Weights of a small GPT-style language model, trained from scratch on English Wikipedia: gated attention, learned residual scales.
Each number is 500 + 50 x the weight over the matrix's rms, rounded and kept within 0 to 999. Layers, rows and columns count from 0. Numbers have three digits each.

# layer 3 MLP up, 2048x256, rms 0.076, rows 558-664, columns 128-191
460488357598477483463506449482445477414532507426491536540506512518442501630480482490470569457560515539596526430452546406581433477419518522472495528531550461545535576516424523517428563443478429
550527546543460491435400466488495516516446581464482416487559480515445491536451559500508449540512516537506454560451469529542510515532523453427544522499525546618493572492461513616506475483498427
488665590504546518491501487401535487600499544506497434557383544473525485571499496509453482492515551562420495488527452513451580524466494509561457580531484447533465563553590506540515533322543510
485486546540511552486544467496390494486534520497515530437509582542497440500406529495509480471491561510589481357414495506484507563584473467520477476643526464508486516537439452577452523554524537
483477504382499482495512510426489483504523434516463476527586435544401526570463614521514456467431541383516587436507598497448524538514461499467488518483540528639525530473607494469541525500440473
483529500527543576513594524467474467558597529465502460568483498451464451470474516468454512467527404481509519457489435488480472557486458528538499575505510463479436487488489560505459575545362495
528480610442618471457528526507486484617564512482594433394377496501471518432545576496430493403530396548409536441575543541501491484505496574535440500485502541531564516589421457490526481340491577
465517545531489545514590512414484485512644470411488546492363450474496483539506477460447519502516507473453531529502531477472548549479559487546491561445543567499424473464404523470373556468529517
421501489424511478469408412535545463523552531607420459415455511492512476570544529485535610441517479487610569507514527495446435566465502411461479562476587543474559513561458413514479508487526496
629463436434494516578560466494424506540486522452459448375589555540472497489435497469466534474540544438417486485505494450457569507509500529389494494483416507463569476481499507440478530417472480
467532411418470520467470559575581473498628489574501319517562497458517432411437544477481575348425485375380429558510484458470542513579425550514521533543404471499518551537442555596438590490457470
534475484478538541486473507463481499495489503530481588480513511488485484512506485447431487488516484471474383410531596490416499572493504522416475463476419471579579485494507475444472479500494522
481527586553503440517461538472573487549543521506476517506521563532549534511575555524466533477463475427528409561538568583438511505522450554482547658562453561488534584457485450542471473531439468
525460564520540461534499493440461495535497577467432477548516479490460565568479501431490543464530517420537525533507471494502519475578543503464486478475464559557578497457474381573450567508466530
548438564558536477449527499497579484494548498539520532484628437487468480542520518491552520487461508589396628551591555475409409514587559446439491562498502498489559500574541459499427476504408527
505568480467502493471459498507284498514535472517565534559480510502508516520407492448434543505595451519476502418486494494534516640548481440505496357539447528564413472469543447493454540544443546
505537449480436467612438510563449491615455557567554557537404540594443556547499525552464544524518433583441499475574465524452525546580454419479538459561461507541502595533613542503520492465469641
495549371524629532482473508537476444438548561430501526588519522578513445478516410489420510507436560484557566475535499472563593438496494496415514461491508490621571499503483472501522510577461524
555530530535434432432426577464452483483537484492549458508519454526513522480471501419494515481473432460484543570475550509474546451493415466505517443553386490600555571559598546430541529537484483
544535504486476553543410449490461490518491484448417456386493584541547518517435506524513541549467479488428458490508495452540426503494386600483516391668456531488550489483437402470541611468419570
445472547456537551438503447466537487536496479539554502385628502523471557514438461435536488487409503463460464517505414489528557469567478528472457488488451469481443481563503509411411513440539440
501497546586524584531494558562458497457467552508595503437498463472486568509618511431508479514389437483451471408475618326507402509517514472494437486466484444496538469492549480555399471461347487
587465501505560509547464456429532492488458406434397542477515471505500526510418427473562557369423475535444565520445470477577469432506444461536583470552502549553438458563479441515652566404512498
524658566448444477513471432448595484538477451489555414562472501530449539434450571517492491488451467532596486528557431470465457524539492449463497475489587615524543551524424450517507504561414472
411596490566493518499488471481511454661503561465526510460460479508458514501515550459518504474465521505569525486518520492585495501434511533496468442562539441524592522517527558481440480560472581
523547573610425626473513525487587501560533576457530559518484483546489564453573448449327517585437434459482438586510591555449537511534471513532498543427488479390510526482524590475458507428545526
606468565517589490421421562441518443528527585530396564523382548495548454417486500341403538462488582600580487558443490478522462464541459517421438494509488507604564540398473418472597549421479513
495482429538512509560479468499470515557495487527537472478494467536513581538469491472489462439494478517409482472567450539542497537575527585445460423499451546520493512573514470492444533424540394
708509545596506548423435514433514469545503546591524497515544485456510492509530676500471469425485622445578540557458465409489568566555543500464489519494496504492502480490466532497387586530486480
597489480543446526588359448515437478600512491513446400419414469500483537479496457521522527534447443532429502622507676487495521535453437410571428458494524478484505564443446519525511528433461563
506510501478512532481488468476507430546503501460479460500494497520463498507496478495470499487503508503471511505484524483487504466513495504478485488525490492503507511504485485502511518450496496
491505523439490533480529496404478461547500498565519484449434433454456583486524426450498458460479556558510465625575480476531549518528413578479425552521481519435408451538501486484518512424558473
552490550566529536397398481526471494587506507506420445580459482535490519557584534481487486509564428565539514397584509484478456562485566602409459452430466424503422482520524485461431487475401454
459497422497538627622535562471408474570492466496413565464425552534484549515498535494505550437527531407544534382472526521548500491484459485526466558586513485611508500509461577555480445545395496
535560532480560524555543431455464490501479502547544404543464500499513463514565508461494591439543459500413392475508481493541538622450419482527478474525601558547400641509581477431491540483469473
560559569463501547394528442401540454424516535492504486500589517495501445495536478489463518482494526498515431507496546541465485488505417456498540467426579562541460547527500559541546446556493385
476549563519490585400493486537406485520616559515521435491540525502369543437552461479512522512555490412518452506489480468562498560474534572417492457515450520540477518539436547463481549454562525
516482461534505547526480561537470468427562417535532581406451540497563530514425465420493570442501405603586478406433531574482549494543549532447467440533404466608562483431468473449510488445454506
623513563507432532470478561490511477555592456446478403534535509529465592522439481389512540511479451532541487472504486490584501563439540516484598478507541510495459525487464508441461488493483439
492544410534458430609435543485500479491504581642517479580446500508451547503500523534571493526382428543570502497475534510522478519542431548482480466566473511594503602553589479449498534546429614
500474498471479477417473501461476506531483450580475504467565471508416445552526506456461467474482478488448562405505455435457552477486523491440454524469517449519461536565486560468500501454467583
426525507481535600597443502539577505441568513512555515518475532516498555407520440521464500376480591523469594415350462469427443571604402521437432527466470585551614537496521497495489469507446514
586522505544499493522423520424615468508492526493392569565565493547518500421504598456460541499586551455498528442452461485551512592487475397564502456598488423545457484570587468484383565573462541
550494502579477506433483446515502462437509420417437446508575537485517567532546547464482525516528505559505579486495560355580602548558425505516469490404523415548512520447467469448593548490538438
586470423492465496481538453475375483473558486392539528555533464522479467491383503527527465461482428539511377460495494474500475482564534451539543495549582494551488505528534497505519540496547434
563502532527400478483446534499445502492572468426523448441497526540542502531469506481586546506441552572468451499535538468610529595593482459488447458551516464439501523499484436416463552533538416
563467463571498469506450533469454476587639506610492463511540481511537502617496499509508509475531441517491492581488475466474492662528522436458543516475467487536508505481584451560441488554415562
471535635529566489355454521487519503622487606434550453440529551464472454516511505488439438516501485540496544535559522517565594460495504460474448471446505487551637537521505448490464475446461527
446559513521542495431514530537488457495524432453498449539517545494489587525546526537513474540481562580531420584534520533384525475500470539499437595489497433624516506506546548636456485483506544
537498396438594471526399572524337504542494485561528524536462400588520557544450451535555547379479451570493429536507444515530556514536391585505448498532403538552517522499487461457534594472482532
498530551573511602529512540395499474558510518498544493555497490493505610501486488492487452405529436564499466425438511467500502556528451427508547512550489470563502481498558561533434542424504590
494563394482545570465488425451533461430528396511394528620535521486466594505423496357498547463449513475613513434462486505532460518604424537498618458592498621637576565462606491528518536555371504
487546451466556541431484487385510464598526443473475457523510524479450451579546511496491481492476569552546472484466410575418468550491523484468525525497615466516552510583506376472383517486443467
586557556506456446461544448481440469548479536475442394554607508484464490512494469445462524538486501464552524435515569545486483612535498502536518593505432448490474464534554467538505489504548513
532537423321457542530457366474458509362496461468467436541478454559495565391557573531434500553507544501516509545496495508555499472588491507431432494481558560470465535559582530465521432567479507
533580566524488476443498500479462501533484467491455473603547506511484508455434485471458496490488549486505524468517470434536572433557473566541452518472426496523479508453517428578530515456528526
509563491498470484446608499475539483562486522462409513551462531465427582503400453420488498471445493443514443530497499455505534494540539525429395472507568518530473509503506554555573502521484490
619540433486463476404536488468612500606515478539487465471439506460441563458483550505437485465419442489527404542470493426462514516548496470507468481497496575582539562503454408591366515413532537
535451532408563584535548489470523444512485598590491530369482596510421466542560493485534479526493550485478459509460634535506622503468388472457461536542463454531459524645449512512497495431450489
556543519412473464532456527594502473476613461492381535544532436494510495440476572425480553500399420461441515501462533541512493473441531562451531540563479516480491553483540443447493560590538517
529436474519543500425518561520489505560615454448584554461483492534460457476427479519434546484529501506452519460574501540551503475498535601463573577482508537579429569503516499479570496501398535
559448588462502516444498476363499468534482535491512487588539504511452485413534494554470455524476621541425539376489503466472539484435495435514554472502501529526566529492519468480400485425548502
542536477582422477484476546530462470521565519424535578422520527496464500463490532480497464534458405495525471537486493497578427502467509496480493498535475455483498529511447511430530539521554499
494504451511432491418396568489475468504458555489611439444569500520538504484530525468566596485565469482561455414541520475473415511466488476505386500561467545534593598430455497452511490574500521
516555436460550648488547471531542512428449489446558506579542432536451550592502426410467547543551389488526503519489447591524517520442516586468438439541535507566459501454486522522461524465546443
638543456497601498513476502508478457552689500541614497428508444512521461486427461496538538377543502511507463525456496432477652589520545463438505570456435414480546596436604518573466499543481476
493528472421544461525501484459512489469504516478469508532461517490471516505510543500403495451470506504551564416544453471456500500511510566484516518511459449496559573457446523473489491450499481
551490438442458571462592482488415508552559562529522570511401509514485447510430557453464437546547592576419482495476580523533567511516495500475436415511450496510433504633518543483499494424533467
524506464543469541499494529507419463469502428526504476442429531528416480552393518453433535502574575460572457367598521499384523578456466551500381445552462467649509661465467449536475499564501537
519481464552475465475527486475457432505475481422524567532483474460460664463527569443349499530512447627483567397471597471507467490499502534474520492606604433548547461491471336518477538469380459
570513581536580489494453436474494483625489482512512538454412518529494504395519498492356451505473598502503593456438610450470572569511437589552476473510523480526513530532656495526519639441461449
552459566531547492467455510553565503487487512463494398448458583491541505552409419421568472557545461549513524518496506460606496565448558497522478492564393438516546475496539314573508476513519581
506478501624450487428405461605454420473518519395473516510525627497555624523504590516467547511587473534558622494440566407519491500413441507505417510519611366532563479533456483458505515497481460
517540508490536522451465489487509471487512483501495457510520563549462509508505501491442494470538515482496495502499509493491504483500494545492491490533515495507533487523497478502503529506494498
518497533527509482400511364508376477485689436410523443456540473484457515477487537484486489523537492489467478482489502504566443485502536534523450481603547499454556475565483577568531528518561475
500578591446519490518563528400477458467467570555573514475488540516495572543515417513533522463536527403395447531545474508439441519561413565543454454498450572580623553498420540446408555522480472
586566574549455493549470486464450475548486606494544446460520532513484522481424545469563473548526515492539467556534456483428528503503499492490581436516548484475556511404476516532548520433528487
569614590509463526445418562547558503583523479568532444552443426527455546420493500501428486505496609542549455473548551506418536524538527459523474508468521574515512559545451489454378489444485485
494531505454450440485521497549527479517583517465395483403469592627450540490519465405479482534426484436517493458513555573492400513492526497573509509500531372451569486500540491553543487534357526
439540475589460390428434445444489478567506464362495481608483597466438518487433511496566487489549480477518429420451485363471537620467462494451481542481530461555473595511489460500444505579512576
508475403539601471475537552410500474487615537557458506560494494635481525468461518347492572458492563511425530554447535509484485484620547491419448581516516451504491483541480384445477640414491526
465518391456530475426418528528460492452501373445465430543435505556553548486329529460432583489600498517497595528569497505528435547561561435506505461541543535525426585519570478553451550465537461
500488467536522535518498561549538488500514474452602572407390478546470592515392588457509524572328488464490479561570516496450442538489465479526458523555574560460484690481508564451546523414477501
497536484484551547534425504528470477434501511462513440451511587550515511553503536477430474452482487496407430443506577503602543469462492505512442488548546535475533527448489518451524580503539484
496548503444507511486505474469456461498525504499486495492494519505492503520499494445503499480496487503429536488486512495490540500510503508497490504513508507498494518499522501499507547484499485
449543471492414580422480572453458469528557543502547560494476635528484480482503528534585451498571535488480524512524573537449479543487462579428579444480481510510541552435446499458512524404508466
515457419509523562473476483525431469484523557480551408390466506483475427443516601482535490532434431519575531530438614591435433488606475538376426508464363528505505441476440567470492611558515595
532500561548544452459537424501471483406556537415474463508430574503488553466434494455459486541524531538590505476461447488512508445520488450502423450518515414514545486515548368509424470557532534
525528509549484533454404536563545470499498505495459507498530475516544585568524560485526514514532375449544473533520534562425409501486527477539483520548468500514478546537468523545469526399506510
521473390446395548481417597511410485493591503591382498515564455578509536465534515524517509476362451433492446473410425544476625476570424471441533517554455540458520487512491476607447536515495564
523559579424512562480586469511441485470506541536410464545484498535503479561466544535470583552587427397417539482515506486585572460621530541413521422488414487553430506445466483599445504391595599
528514414446520589454480488518507468486505496438431486508591443506503487518449539459387485472528538500479380393538524415417545421486547566485502454484512520524492735543517438534445574532505491
506471473542478488555499492486521501477423533513561495483575532493458536487406522435455542513421467651524535467518468490530466497515511379545477494494495439556480528468483436538608487476495523
454512463585598481568459467510541483592603510511440568508585485555492515502448459445412485388479523522451437551546534509491435556444491515493560556566552452527519490494568543541527501449500475
495540573413570501456509528495388477575478525520520430434514534576460520512499490511473472506440490587442502471388444459469580569536495423497462511459576474577529452536580524518522485438464563
453503394423590539487514465547414505427493483568560476480512510507432580559460586385436470487531485538462410502532514371470588584536532523406508563477566428498505522469503547463524511516509469
431497464504574543479561495548536515496486544612555489495511498470495480466473458503531486450501449568494565441499543464514547473482494510519386549498487528513521497433542554485537482506491494
446563556520405487489522362454465454503509608467475451500597524461518511501364564391417538559481539608547449541505501458495534577508554498580597538545506454531552494449626405607410529577520420
439474474511466505559535516530527494543503486459466521472494510503480419455396476458485513532468612452565557441529470563472431532487522481464451507525497460473592461449497503550534520512411557
484535499459463585516576523433422476505536541539472422439548449576436564521520484453477555564518417578493422492485474607455589497484428532527545474494563536456470493532429486499465525475489410
480492514511491475485432534444446458583520442461457552497421513471440506520469467390547538523544499493539523486412474519596433559483546525587418523462532529496443524529424485468463567507503462
458560501509448494438544487533422484603494502413455529503401481501467501476482544461426466500540622465479547474529562507471512483554537487394484449581602522511471512454541446508425490375546487
506449554522474520561492459445530486489475544534476529474432560501453530487471500450435464479474504556412579463486491545499504506568512505448442441552490489535619558490585457499521538452537557
480570498481529504479518474518582482519485482447510536439452534592462549509572470485375495445458518502555532470514591481445554568574422592447522438673444507503548448496626522461482597334491488
494462393422448522492397501492457478535518504528459389472630444491525507491452478511533598481473492469549402489542439515535611564507489557500450609515476540453481541508430467472549564434530474
432550472605452555479565429520535472593521483492441607449530550491446459484433530365352593458505602418552463557461536546537574525487515510502490622534504543473497504500513476531481516465445518
514492528532471585399498533549514468472572596483468529485481479508448603464524508408551456507376452562480482480480483506554479536484415476506507510495449466493568587515501501463529486542427594
# layer 3 MLP down (transposed), 2048x256, rms 0.0696, rows 558-664, columns 128-191
494560402478497594564484448452470474534465479477477527607428465555474421418467541529543547505532548493499500437506554502466413456408451507458559543454528543458469484525468511519519567518482420
433480533480461511483535521529553776476513504496555534518461496495568490456500436519485480529540504500434524445522526490488490459459563483488574529502498516494477400486501448460456330515479440
441482509497457532451521593508509614569513481551486530448466492504474453564563493519459375488505521510484586523502491499559529456447576441507461581543557547488475561536490506505499443569514471
505475508526481520529465499518473547463571426610587537501501552383527489458453503507381584453344529440528459451426487434532506480394513436557496497518488489534483505514480596598528505493553541
535569410504520593485530451588476478514464534548489500484528496509437436455485500557435542533523568513564425558412560533537567440389470427493480488530455479531509624541503431454529452516513550
501509517511525585501553520468518617462465567388526507531565498494570496441546458507574498459526490423590459485565388578503469504445536502529603504489466444497425423466510499524425461416531522
422446437500521550553535429474563529539608495483535537512408493552482500469437479565563543533492423482480488430472570484595386520536479403600494580450474497544497408419420336564518449514488505
483454485355579483542552484520489584435495555482581477578540409485510461493480510582452529554485477509475561558479466513556488485575457450514572483495443576505529447504494368486442479537479486
540564519522381396576442564516541495502470499498436456496569520461592539445576513395510513427578525483506449385442431461527551485349556561487401534472564528523524483522435525582456565527397442
484448461426457512620449523577525562473517494555400543623486463481523443467555607541495547408448498427387454474383539499500526572482499502497425559514552477414550454462507453506512582570540458
507525475536499541457616544499579499428525532538553411598523460420577537406500546530454497513550447414464565494441463494372574392466419454503640564389489429493466597383467480491474553518458528
464549545413486501392484485520499527553460581447433539493498550425489439472583510498517454503519486497429474432560405493500480505456492518408411473466426499566520499462466448540561425524589533
460562512489437395476560474466586466475458523483515413481514554517483582528464528598509537419518522474549549621597547456520539451448497460526591673471433508553519547572594469508453455467460452
599467466442561484509479443475513592515553526551556516499484473542581515527454537492594491527472552540490488508548453468494489453541583526514508534520495385423447473481580543528573494505626471
445502502493388565413573418494496389434458470534437472503527534394451544539520519503525480518520466515426440563557514434436572434442546443527547544541525591446516523571517487475489501521520357
434554512470473450476546486438446522477527498541370527415519476495445457508565532546439467521536471556482402500554476679578579518500531535509453455472468418461484543466534504559493461487511430
550588489487553516545498539535513504508523557531473524552594569488471482516512542618467492573478469517492402524544543488514377570372421478474453483435571471495450588477549540491583445591439532
505523452522474549610351452481555435512336511555542578398511584490578511505391458454570486441565490420479467469499507474571533447484441510544433560611497505495534532522497494413546568507498500
478410397480517475512531460504519634507578494518572395478536355457559483536582483504514478427547506425518500477468554628472606526533506474510561551467485518499514524484483566519460489460478571
556618473566452563632501431443482658542519570514520511511518437522623440473536627491545576561616453543449455546467514525606373542463494518453534388444496477515463492487496448495427656469472530
404528564463506556592532572447511616529467432562532504470401566445493508448458538460498440500561432490464465552565516469549589435488510472492544532470554426502588509587476514441475448464551561
454516560512516497563486531535554472512348545553510443396561455515419430513646438482488476526513469575491588404386539408475433442485504495596417613416459534451522542460522452576464432588437425
473576494444561509559562548375541483498456565431526659439413529451409509536584589506467600569483495548519593487547496467526421472558505486532519488541437438430464539552460427454458516435501584
526595508401397473478479453502490483477548501504494407548561494482422544488527593517541479493473519538470423645527547449455520563568502491437554583502497501488499480607535435499540600510461442
443557483489556439567422484498555584589550500504580458505517435420542522429482586466460413590590477469499526491426551457439509460432506607595517563541488538538456470489518436517433463466516530
445516499512587459471448418474558528482573523521513519620452504496548458583513462544486465467615461479555505517587506586590577441483435558450440463382471492454436407530457511466480452479501497
445510590462586509486428515500591470435464418385535498530516454468505458516461471471502516497456461453534512564533478515561522509506578478435523528480485511493470488454558515407498545582522537
543480527551533413613544587526557663495454498472551526551469512516448498527474510468518340493537507472465540552504507523543534508506578454425508514459584513513496544498537538489409514488510520
588494452401632513457556522545430450504457558574531536436419480392459468430400575581528467481495552607565400487480468559438510463570541484527386554512545451412423461498396478488504512518474508
489493527507447515502461441478452486587449549518491480507435469572435475520441477584435501463487460496487518478440550503490473575520404454613611522460516445480474509523368541454517473476463496
525497517506450484499490516514498509514521509514508498507522524505473511511504497495486464514494500507525500481496488500531510476487492480495520522511500513501459500490497494477490503521482496
532483429494530519461441528497433556618388506533591457468507523452518493516502437456493424455514500552511527470534454528554479479479527475513483532520475508470381541500381486489584454457533523
567514502563589573462522432583476591552518442573530508480556572431373420547473516500410466518474467571523502484497504536518504411497531525504469457600525540535476508538428512469473461567447524
427604486570436579456523458497489511571466489418432551452412562406568527544534458476510587530505511553567422508463484489601564507537467509488486506512435488458472550453555588553519515461589584
421458543500449477534528432530449458434491625481462475624445469404469505534536484508472514580546536479472511460388488480532480424512469512595485520517544473527530519444499440578463489528486436
450514535467465430452523447508550493418469577576507450454496444498548412546513488517397503554551439458530525425477519508462457466503380504529519444507453478459505488523523494521584413530509496
453476553520443459482506454480490653569421472567609429628445449456609461335517531502493466543377510634481499422462568474520407493533539484504575529527560481481502465587470474492518522446513504
469491461525578558444550543579574444589503472539539591534468553436559604542543492417515489478519547529528521525561504466604607382459540547467446485503464516568508595413486450524452483453491527
529489429503540494487460513497552631497501510482582423541444460501579504533467531417593486475478514558515539439423524566487520443582490543517515484482456548484465499496560532498567522433509531
521577507506441381564509500431527585408542572590581548493526472445473399537520458574543417529507373518489433567514526506463435505475520508552556500486522540494606541569494489499458570588428486
481522472539560492452491442475532715578467502515384515457483521512548460534495465526467448539428523498484558468504578424492570519542503508454504544450550543545479553582415609433523517481475537
406506473526513495531581463482582547418617511547480539469496381439428510477539437491549491540506541513534543533521485450487449567509492448471579488473578444484603453485576521466445356464546486
525503546484544544377554533541483496517495481533525449568446464447615459485528489456526576505584544510477481556469542505460587531489527409500590500511577482518461515562518553518542507398472589
425578458512552439503467483540562494434534543498525414520567450564497496503484505554497564503436468542507530427551499476496549350498560512644527476457501494507532524456458501496450417461515511
497553498498434431517489609452490548532565460458534476459416453505449505551525543487478502495405531438585472528499561518514545500540537518548451424566514567518494527510469569437498509549464504
506513537488462466553535450458520550559486469506455485485595428572660498525514586560508648427507482546522476535518545593512420439533481482507459384555482608565458419471478449509365610486479435
577420394486462495567526530488481400490491495509495513389433509497489554566519552501454499515470545597477490571600554457417522478518518514494530532533556514484542628475471451517545506500529455
535469537479405460554454465477572517524496385563543428496479533538529517440394481475524565424497519469511458480529448554550546497517505543457529487538420499463484530417557457525487429514552482
443517552532515484466576522469509498492486464525616429416421494505522445567487465477473528518429449512472507518474531536593511532421461561615470598507466513555631575508480540570546485449456587
469507523481492362519454541482512490512574543515534508505511416552465457575532392599535524470551420503510441526521503528475421490472381488537526551487432540479543500571467476518515596489531533
422543483612540503473418528458490471452486490401545525502494527521543528511616493484462430559529478507531518534507529536533481453564478505454580498489526550421440599525602540488559454462501514
485478588489562512536514491422539430485588383444492497476562533424507558613532545491461555503569572490514451588490482516512449602532479517506582436509709453487484489474504418488536564508523474
525492454457407527444466538493521593442519466429445423481533440495472495498574597566441528448463488510473458537505439462402584496565562502466577469564542465526545508504400543552460410568507475
474528507452600405511557493514554572540466573559501502535501442416509413476528484528525562516523537503568554489492483536398482533580481527651554496530466484537473435585511446543511540513537504
549452456372430449540485463509473602495527501498571553597498557449440453499518504506479429525480537566507503497510485610455439448569468569438417458498434557477461594605530538488451373597425504
436466496516605442511558464496564617501439553507476535498532460465495439478520449546502551493487504476526582482498474501460486505526475546593593557519506596506462506525467456526536567471464538
451577426531461520576567420359556574578552475442468592570497521418485502489497425426560508471483533419571400611439516484488480551512510503538500547525637561494449528561480495469507466574552469
538599440505477390509565502418568508584546436501515457515471449444507519446584511541544447524465441543516534496504549473458454511471512458505534507496473483465470538520441534404478477548489427
597463511459513485471469445473459565400438506494424553572544510534437515471549480456475499519522561499553471569513468504540583471517444498578619546463426544592502593558546438542460484405509530
481572540429567471600499458505502631549426565459549493487496453532634566452522502576491462618519525478452538531589492416466502500429506550516560553551445478475518477460574475606406485439519512
535530551523551546478499519485533609461493473528530518436493505496527486438441466482382527590499481507393502527510438500489549352428527608457523487456459548533502565504463495481634430445401520
440503507543516466537541503436442478445519486496561452461440445422405510589607505488446522487531569457580497501538622478522514486444539475562487600438558495460422487551517538484527453483436426
499521506469467408554513587490518492493600544496381565505499438427546446466562477618514472545582425489557511509669482534444435533447445522541471517499472467482403415502388577464524575545545430
430533453466526575448440504557583434491456507503550532503471439467394510534576506497570533432528565523584466446483518572392457407488535514499449540480588446557593516452457498416624566413426531
500551466485494588455448467463504367519447541496487427566414517381470470585550450471460518526570441504548428512418494508523485567500569605491517479481544546540516505461449477497460537509541560
567573536445505384491430506484516502449632466465561459487467543439499519568517463528546564498473520540527469488424481503507543452519478479549523583454537567514469593435488476577565553559473548
518476507568544407530557572496655639513538531528516492543507450372555543483473499575464517487413499502523559496557394515521505416466511500568545548505562519445433498481526537365423426514598470
490508458540545564533584530467425456559560455480543506541385314483432552424594566446601400524483539557470503446426476490508485615489504503468554548453459538452548506633470552454549465488477448
468562499481458512443506572423470489471396569510581536436496545537536477494481483516495492585542527447554486445544421587431535432402487515462460502513468485505506581466398505487526429468452509
486486445464552517539499475483524542550432586492464441645550477466488593453501500522436506516426397507471503526513548485512514523488549443617477466460431540568445467512510490459461549567503493
503493472469514499554564455570582598497489507512536348564523459525573456478411518503537490474601496476496432487411533539496476416507499440500451533537454477458512561505463404517599490548508514
372572480467461581524528461490513539567417524583556575465504464510423511510455510522575408486548624519620517508430465543443527487540529593408517450490505431501497474430494436515592421535500534
458561369598567528479479514451553496428530584481528427501555479575511529481425519517509497487512457549526550362485529461471440429453581457603484493524531486452566566478454488477368440460482460
513540549472502482472512497502511514491502496500494484519497497501554500493470500509502481502443497469500503492510500514507504489507510500500511495520489498487500463503493523497494461499504508
424528576525507516456586430431492525331660443522517511545520422491540495461534496526461487497544517476481392474566497504560553434504539453477593539492448540486478539607422489534468502496485469
449428568473497453548675500486504419440493523558581515528484436462582543476563530444555519447524420437373462509463486540494498485592444500476475490449443595477532494485461562464463510455444554
492593501464469575531558486437569659487515600535556472529553487518545543414463501551492493561582531391547433541357505473511564462439545511520539454448523518560472399436446467482568491485564489
469531539508486522537482502501533575535541481495583390521470469445495518445615475471454466501573594534440470440557547462448520530529503451545489481432462463497506471490421461410435470460398547
467564477469469451543468515492529592527546575626544476432461554530450452548521492493438464597504447498584469450459474484487400467522484554510534452491452463375566516507597489569545511519501496
504476524481554409449424495458523456531405480569539543465557552436526508383430426577573491492462531494550514492519498505546589531491501470520371504492437497494498527492502457574474414563518531
432442502492501490460507447418538677488501518420517387476440400572514477496516545565542504428508602457488598503485516502531581435553486506504503502523624488487500539514428468489456546424479553
485529494566476419507528470502475456504518447580493576493459416447481473538500518489512484486541511485542452529585497697459530527445650621463458382456544432467561420439535425520448494460515469
471497430526612457411457529484465462521484419472568596584440547525508536418446542574501506526439513427534477501534497537473412595550536552506578514547509490420337620441452536481495537538510612
505500477453478482510511519544439500498508393489412471503410554409468524486507495509525461509480531507575505448413551552556511475417545469537425514494476480487407517435426511476423478507526444
501497507515494493500503491494502521555508502507502526503519496504520503499468485510503511513508485493523498499503471494500494464499506500518490508508482506500485486502511499502520474508480492
526381384491501485457668507473499469479492483485639504526508470494597544454540428511451468490532501496437485502483515573468485495472456567552490591483498481458578470507502486527509499467445576
477502461527437564498561617523574469403510497489518523392449523476537681417506586533533568476338542533539473520444530469487510539512490449465521526455426369455510463439513618480536564418484560
468453470505401434425469533469522450421490461461518410512445462374482520438579495576539406490477626582604419447523527488460579464497577515418528443513513488570560537459493505432480536479586539
515524577559503432471413478469591495552457468381545510372527527529493537542491519451469515574478592452536469463574489459567531517575536446488536494561489429518594446484484558598496473448473635
476439530487459455478504574498607637510456481578491411544532484448634453476506528545480495530486536497522477556462466491647492458567422444464535449547458503523510511430558489529455487601444549
473390446497555556492424500458486532486398527493534545457485451449612459559583547476425543506489493534493586548474423572573476451477576612475635586497384474413497514527531636522479469530573553
518510490501536488500510539380622541489558501477571538532494391387613489453480464608503494468575463414582485427506476455495475454491452473534563523415522551487568567505497459535492571458450550
596576531490517542532456569531440463515593385472503498547566499531521542526458501534469635472544499408480473451476530501483568455486501536538488424493532537536383481502485565449416409530496447
490426485469471490430560515537463500454526497559462371338494547479477570485541518557451475478502566576554419596556422561498451444559537479497563473471417521532513492432421440463391542445570529
467515477475574516441514514550511598527613465637463499450423512537469505543592507547531437538528504516490470436463465541428484534472573439531556552555489433500601536517483515482494477448488497
473522490469531449540523491574483721534453510525534424431618531409494535601545467454491449463468498485426463578556475425575646550440522499431462433379537603565533439450525595458438463393552495
468458438457527429515538505550479544487490514534552560491536519434562454554412462539557441485539595526491541454504481476517556452598477505511467586446612464504491444444446557614574411546486480
421511439492569457613630498533538565322605514504428471545482443500536435468473477489502595514490446503497511575446647486446396509443555435470584484506461460498379479474585453484559507520530421
504442481481529552532486442471465506530508393536487457495523513449477577569503567511578531488510616466440400471495504555508448514564538493503489515412527489466473555475472596447512532506546420
474565452447541556483422528481454572512502552470526453438505534546457478613461473582464413464508469614493405480496523513514491488514541521485550398612585519495533492488533506451487428620567531
461494487557573462518471512448479508547448456521487467579480540568548515465479402383536609484557604558505614522452503532516547535552498540503432435497446542523466502450412458360490446466488484
510470519446460568510477419462514459528507519550436576546444427467493464453501611517498464487488499505596477485503637515468479406511436572440464540523469484517466534523482545476493510505531483
497490557528442565592469470556464551513414519506529532501487469467500474518556507499418475528456511528455531526491478604521510461509465455443532425513532599480460511476435494514547589472569531
520418482578468570484565670469474356472553511528545524477554524537409521520521504480439463542474457413510559485547562464470468467494493515410481531508515585449444361434508509483416556457475528
505436496488478479547471492433541597526506511550538469501533541546583448503468503525501527459490494515340516518461521487467469511449464470558400568501445507473513422444579563484483514505487507
435594451599426409513566478529495583474530480538452488570503482512494431456480506495531495593490463483508562522407513441538471479363529511478583476473503578489455570480554488598572489553556502
471453473543486489404534537446453454476481504490471580495486390432514540480454538563487467471550532530530545498465515519499463433543395521520524493439521519561514501533549393447519575510544526